python train.py --n_layer=16 --d_model=128 --n_head=4 --n_kv_head=1 --head_dim=32 --d_mlp=512 --vocab_size=1208 --activation="swiglu" --norm="rmsnorm" --norm_place="pre" --norm_eps=1e-05 --positions="rope" --rope_base=10000.0 --rope_fraction=1.0 --qk_norm=false --attn_scale=0.177 --bias="none" --tie_embeddings=false --parallel_block=false --extras=["capped logits"] --init="normal" --init_std_qkv=0.0345 --init_std_o=0.0 --init_std_up=0.0345 --init_std_down=0.0 --optimizer="soap_variant" --lr=0.00842 --beta1=0.95 --beta2=0.99 --weight_decay=0.053 --lr_head=0.0103 --grad_clip=2.0 --warmup_steps=200 --schedule="wsd" --decay_fraction=1.0 --decay_shape="square" --final_lr_fraction=0.02 --batch_tokens=65536 --seq_len=512 --doc_mask=false --train_tokens=300300000 --steps=4583 --dataset="wikipedia_en"
Each number is 128 + 32 x the weight over its row's rms, rounded and kept within 0 to 255. Layers, rows and columns count from 0. The size above them is the row's rms in percent of the matrix's.

# layer 13 MLP gate, 512x128, rms 0.268, rows 397-413, columns 0-63
size [ 99 101 104 105 104  99 109 100 102  91 105  97  91  96  88  79 102]
[[108 179  70 128 136  93 157 103  98 177 122 119 165 168 161 100 168 154 124 181 140 148 154 129 133 122 132 146 156 135 194 130 102 171 161  74 138 193 121 119 102  95 140 138  57 135  94 157  58  58 101 112 130  97 190 183 150 126 121 148 115 121 124  47]
 [166 132 120 163 118 147 108 107 123 101 207 155 169 149 162 128 144  48  78 124 132 161 149  74 176 137  81  74 109 128 149  86 123 104 144 113  58 136  74 123  66 119  86 132 107 137  98  85 147 116 134 133 174 158 169 186 168 118 124 160 174 147  82 112]
 [112  91 107 110 156 136 177  58 154 130 117  97 103 116  89 210 142 113 117 118 110  79 141 109 149  50  88 122 111 103 105 127 104 126 174 173 110 169 129 136 118 109 116  54  77  80  78 131 113 137 172 145 127 177 136 139  60 131 175 127  90 147 149 136]
 [170 138 118 136 108 132 146 133 149 129 186 137 121 148 123 153 177  54 144 138 101 133  71  70 129 136 200  91  89 144 116 150 120 148 156 115 156 131 151 123 180 170 208 127 133 160 135  99 167 132 158 160 160  44  75 177 146 130 143 108  67 113 122 198]
 [165 107 146 172 158 112  54 122 156 116 137 134 118 150 143 173 116 136 168 127 107  88 152 121 138 115 107 136 116  93 145 135 153 119 124 113 188 128 108  74  94 113 139  97 130 115 142 163 170 113 148 123 135 151 149 141  73 115 115 128 225  77 175 120]
 [102 125 181 123 162 104 117 150 162 110  78 161 115 151 144  89 100  86 126  96 125 110 130 125 141  74  69 105 137 134 178 123 119 147  62 175  99 148 146 133 118 102 105 184 119  70 120 131 141 159 157 107 122 156 172 162 113 123 125 140 145 131 124  99]
 [111 106  66 118 134 123 171  70 118 120 100 113 101 114  50 114 150 127 148  62  68 122 144 135 121 146  56  66 147 138 123 137 125  71 138 107  72 145 127 161 104 116 134  99 144  81 107 118 168 145  82 112 150 114 107 155 112 177 173 129 136 141  75 124]
 [160 120 101 106 117 129 132 114 103 125 140 181 144 124 169 153 110 186 174  86 108 169 120 177 128  89 159 146  72 151  97 198 114 128 123 168 213 160 150 155 103  91 125 121 158 110  96  77 136 121 162  92 138 116 127 102 127 168 145 135 169  80  96 103]
 [191 161 147 147 115  80 147 150 110  64 159 179 176 111 130 152 132 125 148 113 116 138 125 150  68  86 130  63 106  68 128 113 137 109 170 137 116 107 119 129 130 109 128 182 129 113  57 123 142 156 124 178  64  47 142 126 167 135 112 172 153  88 111 168]
 [117  99 143 175 143  76  86 160 153 141 217  88 114 132 197 114 205 133 178 161  85 135 124 124 171  95 129 122 151 158 160 132 114 133  90 167 132 135 136  98 122 113  88 145 121 161 137 156 163 140 116 102 139 126  75 149 127 111 192 109 180 123  90 121]
 [135 123 101 127 170  69 125 126 112 105 130 132  96  97  75 157 142 139  67  95  96 133 126  93 146 108 157 124  81 115  72 164  93  88 199 119 182 149 125 135 149 136 151 157 132 119 121 156 103 127 165 142 139 113 123  44 130 112  40 105 101 150 166 135]
 [124 136 104 128 145  99  97 107 111 147 111 162 132 151 107 120 146  94  80 156 122 115  45  73 131  97 127 145 128 134 151 150  61 137 110 133  80 144 116 134 132 115 117 160 102 158 156 129 113  76 130 170 161 108  47 175 137 111 127 195  62 165 164 145]
 [120 112  75 139 136 106 129 136 109 146 113 174 150 143 200 112 120 107  77 171 101 101  82 123 178 105  97 158 167 132  81 148  96 181 140 126 138  98 172 158  50 185 154 148 120 156 131 129 206 188  88 167 102 155 107 107 133 138 112  74 157 133 194 129]
 [ 86 131 121 158 112 173  92  82 132 195 134 114  81  72  81 132 166 231 107 182 123 138 118 179 134  85 155  77 152 144 130 114 139  92 136 128 182 201 108 173 162 153  97 106 100 122 142 121 136 132 163  97 127 125 146 172 158 169  91 121 172 125 123 125]
 [ 91 146 128  90 120 146 133  79  76  95  89  55 156 154 175  82  98 114 115  91 162 191 127  76 108  92 143 134 151 156 127 149  86  67 115 126 173 160  96 111 134 111 112 107 134 136  71 109  91  83 137 145 157 161 131 137 160  76 152  76 110 105 140 125]
 [ 12 132 153 166 141 117  73 108 137 155 106 124  98 126 150 132 163 155 116 115 137 161  87 139  96 116 135 142 132 117 187  90 191 188  99  78 115  81 192  64 163 118 121 109  66 190 107 135 136 153 169 117  96  87 151 120 161 114 137  98 126 141 116 165]
 [131 165 105 180 138  99 186  85  77 117 109 107 125 173 146 141 107 171 134 162 144 126 134 186 140 149 117 118  94 164  82 173  83 184 126  80  99 137 120 149 108 165 108  72 177 159 123  91 159 145 135 108 134 131 115 165  80 182  90 182 124 109 120 126]]
# layer 13 MLP up, 512x128, rms 0.263, rows 397-412, columns 0-63
size [ 95  99 108 111  98  98  99 100 103  90 103 101  98  98  92  94]
[[190 110 141  83 114 155 145 159 129 140 113 163 122  97 166 155 101 149  80 161 146 132  45 140 196 130  90 153 106 121 120 104 141 119 176 169 164 141 120 121 143 117 167 118 124 170 100 155 127 113 217 111 106 153  46 180  82 132 132 159 158 148 171 159]
 [109 122 103 133 123 166  89 152 111  74 117 112 117 111 115 152 124 121 102 179 120 101 108 115 152  99  67 121  94 194 121 110 144  95 131  73  90 127 116 161 109 112 134 135 101  67 140  97 111 145 139  93 110 165  96 133 160 178 115 177 143 143 101  93]
 [154 107 161  85 103 144 176 178  80  73 145 140 180 138 125 116  84 142  89 103 101 146 124 158 172 178 147 116 111 159 165 111 141  82 171 152 133 114 101  96 103 123 141 196 113 178 153  78 115 142 123 141 164 137 204 157 167 137 116  83  92 116 128  97]
 [169 129  94 146 142 106  90 163 147  77 109 121 133 158 114 200 211 143 134 170 108 110  49  80  82 178 146 134  92 115 121 146 119 107 106  97 147 126 133 103 165  88 132  89 133 167 139  95 178 166 175 118 143 112 105 166 160 134 112 164 138 109 136 219]
 [154 129  97 137  79 152 101  94 107 175 154  69 133 105 122 159 140  55 139 129 135  55 168  65  88  90 139 170 114 167  96 154 130 126 102 102 106 199 167 112 139 118  95 173 149 144 137 118 157 163 193 106 156 142 128 170 140 109 126 156 108 115 188 121]
 [125  75 131 130 127 129 141 171 131 119 124  85 131 142 149  95 138  57 202 117 176 127 139 146 128 156 116 135  70 134 104  97 136 143 155 103 134 106  87 178 112 118  77 149 169 107  36  99 158 157 111 121 110 183 136 152 184 116 159 118 153 200 125 147]
 [194  70  94 118  48 115 144 166 162 113 121  97 131 210 141 137 118 110 128 151 131 181 172 136 112 121 101 140 109 167 177  86 112 151 140 145 118 139 127 101 131 125  92 163 161 149 160  88 187 145 111 136 149 164  99 171 109 134 147 115 135  60  98  62]
 [123 145 108 120 165 150 115 147  70 113 181 126 103 101 147 146 104 109 134 109 112 121 139  92 156  53 133 104 169 124 157 178  99 113 109 102 133  99  92 111 108 134 141 135  91 130  88  88 123 108  95 142 135 105 100 147 132 112 103 112 133 157 132 150]
 [152 147  21 128 125  85 142 108 129 128 107 118 141 146 129 140 102 129 131  74 123 128 179 131 145 164 180 118  86  96 119  83 104  94 117  89  76  92  77  90 114 121 162 124  97 181 120 107 112 113 181 132  90 140 118 125 123 160 170 133 119 136 186 132]
 [125 116 134 190 125 175 114 126 116 167  91 117 155 107 109 125 134  70 142  64 155 119 149 177 138 171 141 110 110  83 130 127 138 118 132 108 166 166 137  90 167 158 141 132 134 144 177 124  51  68  98 122 193 185 124  73  90 126 171 152 132 177 170 119]
 [181 139 208 114 138 130 119 150 168 129 143 113 123 147 169 157  98  62 196 141 123 106 128 117 149 162 135 173 171 131 120 120 114 167 168 109 126 164  91 146 138 120 190 184 135 132 138 109 118  67 101 145  30 140  90 127 158 197 106 126 167 161  89 203]
 [117 184  77 126  93 128 115  89 128 107 171 133 145 174 127 102 111 142 173 119 126 186 151 175 163 145  76 141 127 122 144  68 141 149  55 133  95 126 111 111  51 107  86 172 135  75 167 121 110 126 129 156 137 163 120  90 132  64 125  93 144 145 198  64]
 [142  96 127 106 137  70 128 161  80 153 154  94 116  69  58 108 148 139 198 161 172 113 143 114 140 103 151 158  96 107 138 154  67 163 123 119 213 112 110 128 111 119 120  96 163 118  84 204 150 106 152 172  50 124 108 138  89 145  87 133 125 151 149 137]
 [165 144 126 114 135 136 174 110  92 153 108 101 159 171 156 172 103 175 136 172 158  77 112  77 137 178  82 123 147 116  97 119  89 144 115 148 179 140 137  97 126 160  58 115 135 118 106 157  89 117 106 114 200 121 172 148  63  90 132 151 131  94 102  82]
 [118 161 125 143 151 164 136 174 111 113 181 119 155 161 154  67 123 136 103 123 111 172  67 115  68 130 125 157 177  85 139 115 102  95 104 117 130 209  96 147 125  81 134 119 132 157 100 105 131 159 147 167 101 150 124 169 109 178 168 172 134 118  73  89]
 [ 58  99 131 103 127  77 104  82  91 127 164 154 118 141  75 155 127 104  78  61 192 147 120 108 123  74 161 162 109 133  80 129 116 120 174 135 145 130  35  95 138 182 107 112 118 116 140 136 174 112 123 153 139 130 117 132 140 108 157 127 196  93 149  62]]
# layer 13 MLP down (transposed), 512x128, rms 0.27, rows 397-412, columns 0-63
size [ 96  98 107 113 102  94 103 100 111  92  98  99  96 100  87 104]
[[211 141  92 191 177 154 144 149 139 171 161 127 140 112 196 119 103 155 113  37  97 124  90  67 121 159 136 101 108  84 133 167  70 185 105 107 141 148 172  56  90 148 182 123  87  31 144 120 141  80 100 150 147 156 156 119  71 140 158 141 119 120 140 131]
 [168 152 169 175 149 103 123 155 142 108 138  74  96  96 191  81 134 188 160 183 106 119 111 113 124 125 110 108 188 112 121 117 121 242 117 132 128 133 154 163 122 158 143 121 101  93 168 168  94 147 138 101 136 115 134 134  74 110 109 129 147 144 156 152]
 [145 137 111 169 165 106 104 141 169 102  89 128 138 156 138  84 142 122 147  87  90 127 135  95 141 157 133 122 151  94 109 181  84 134 114 131 144 117 114 144 110  86  84 123  89 202  93  93 125  90 151 104  99  62  98 102 123 107 133  99 179 141 138  99]
 [144 155  70 112  95 146  91 140 147 113 138 102 149 143 161 157 182 131 124 165  74 117 117  89 148 115 148 124 126 121 118 116 145 128 109 140  80 164 222 104 154 142 163 111 156 205 130  99 127 132 139  91 120  74  93 101  99  72 153 112 176  57 116 107]
 [120 152  80 237  97 135 144 126 132 151  94 107 157 101  84 109 140 174 114 129 117 101 167 143 128 114  97 124  92 107 132 112 120  39  99 147 149 172 171 142 125 143  77 140 227  77 149 201 117 108 133 145 180 144 167 156 105  58 144 148 129 126 151 140]
 [ 56 152 137 106 125 122 139 108 112 156 183 125 151  39 113 142 142 175 130 138 114 134  75  85  77 139 184  84  96  93 122 185 136 149 106 132 159 155 107 163 113 118  66  97  90 138 147 147 143 136 139 140 115 178  69 132 141 162 131 161 102 131 124 116]
 [123 119 148 122 159  95 133 118 177 138 106 106 156 130 198 138 102  95 160  35  96 105 128  94 171 164 158 127 142 138 136 152  94  87 196 171  98 136 136 119 101 169 134  72 104 101  76 108 123 188 138  90 122 147 167 120 140 129 138 130  91 140 136 162]
 [132 148 118 125 151 107 138  88 116 126 112  87 130 153  88  84 185 183 116 106  91 149 148 147 164  94 115 158 121  90  99  73 115 125 195 127  86 142 116 174 175 159 143 139 170  80 182 100 135 128 142  77 145 126  91 134  78 110 140 161 118  92 181 170]
 [112 151 136 117 157 155 128 104 123  97 135  81 227 124 168 128 137 171 112 140 128 115 104 107  80 115 113 151 147  94 118 164 162 150  52 132 123 195 135 142 151 153 108 104 141 172  73 129 118  74 129 183 125 116 141 121 163 209 167 139 113 199 146 103]
 [217  80 141 107 165 109 114 140  81 146 118 155 164 120  88 178 103 114  81 149  95 102  97 136 130 170 154 161 150 176  56 114 120 110 190 107 114 145 138 110 158 133 157 118 117  96 144 141 139 117 143 157 144 142 127 138 107 128 105 163  84  73 114 178]
 [116 144 189 174 127 137 100 135 140 170 136 135 168  70 134  98 162 125 136 113 141 183 105 184 138 139  99 124 128  79  88 103 157 122 198 187 138 131 164 122 123 155 163 124 166  85 183  96 101 148 172 203  88 103 137 114 146 169 155 103 147 134 106 127]
 [137 205 134 160 137 116  95 144 137 147 132 104 114 138 131  92 159 188  53 173 120  68 159 139  89 121 116 113 150 170 153 131 136  91 152 131 115  66 153  94 105 162 152 133 146 148 160 158  87 111 151 200 110 194 115  51  80 132 117 179 138 142 133 102]
 [118 125 171 145 137 175 144 165 111 119 156  56  93 153  92 126  62 171 114 143 151 144 143 160 166 154  94 154 115 106 153 134 120 174 134 157 148 140 183 126 161  92 132 132 102 185  97 131 116 160 123 145 185 142 127 136 101  99 131  87 119 161 177  68]
 [180 125 147 109 152 116 144 115 104  94  78 140  74 126 118  94 117 166 145 165 112 143  84 108 147 113 152 114 121 206 127 144 121 114 161 126 144 173 115  69 109 121 134 129 158 136 108 213  63 123 112 120  90 181 175  83 167 127 118 102 149 215  92 180]
 [133 140 131 186 217 141 181 111 135 111 137  79 121  75 104 175 103 119 148 162 125 103 196 121 146 123 148 100 133 151 173 150 171  43  60 140 143 116 125  80 159 144 112 163  92  91  98 100 115 161 101  76 147 152  92 121  87 111 136  88 134 120 183 125]
 [181 116 103 187 105 147 159 127 133 137  89 120  85 103 131  94 169 142 166 175 120 100 105 147 117 191  89 111 165  93 160 175  94  91 100 114 133 136 148 149  58  87 122 121 112 129 106 117  71 113 105 112 109  95 164  93  90 166 139 127  79 218 101 177]]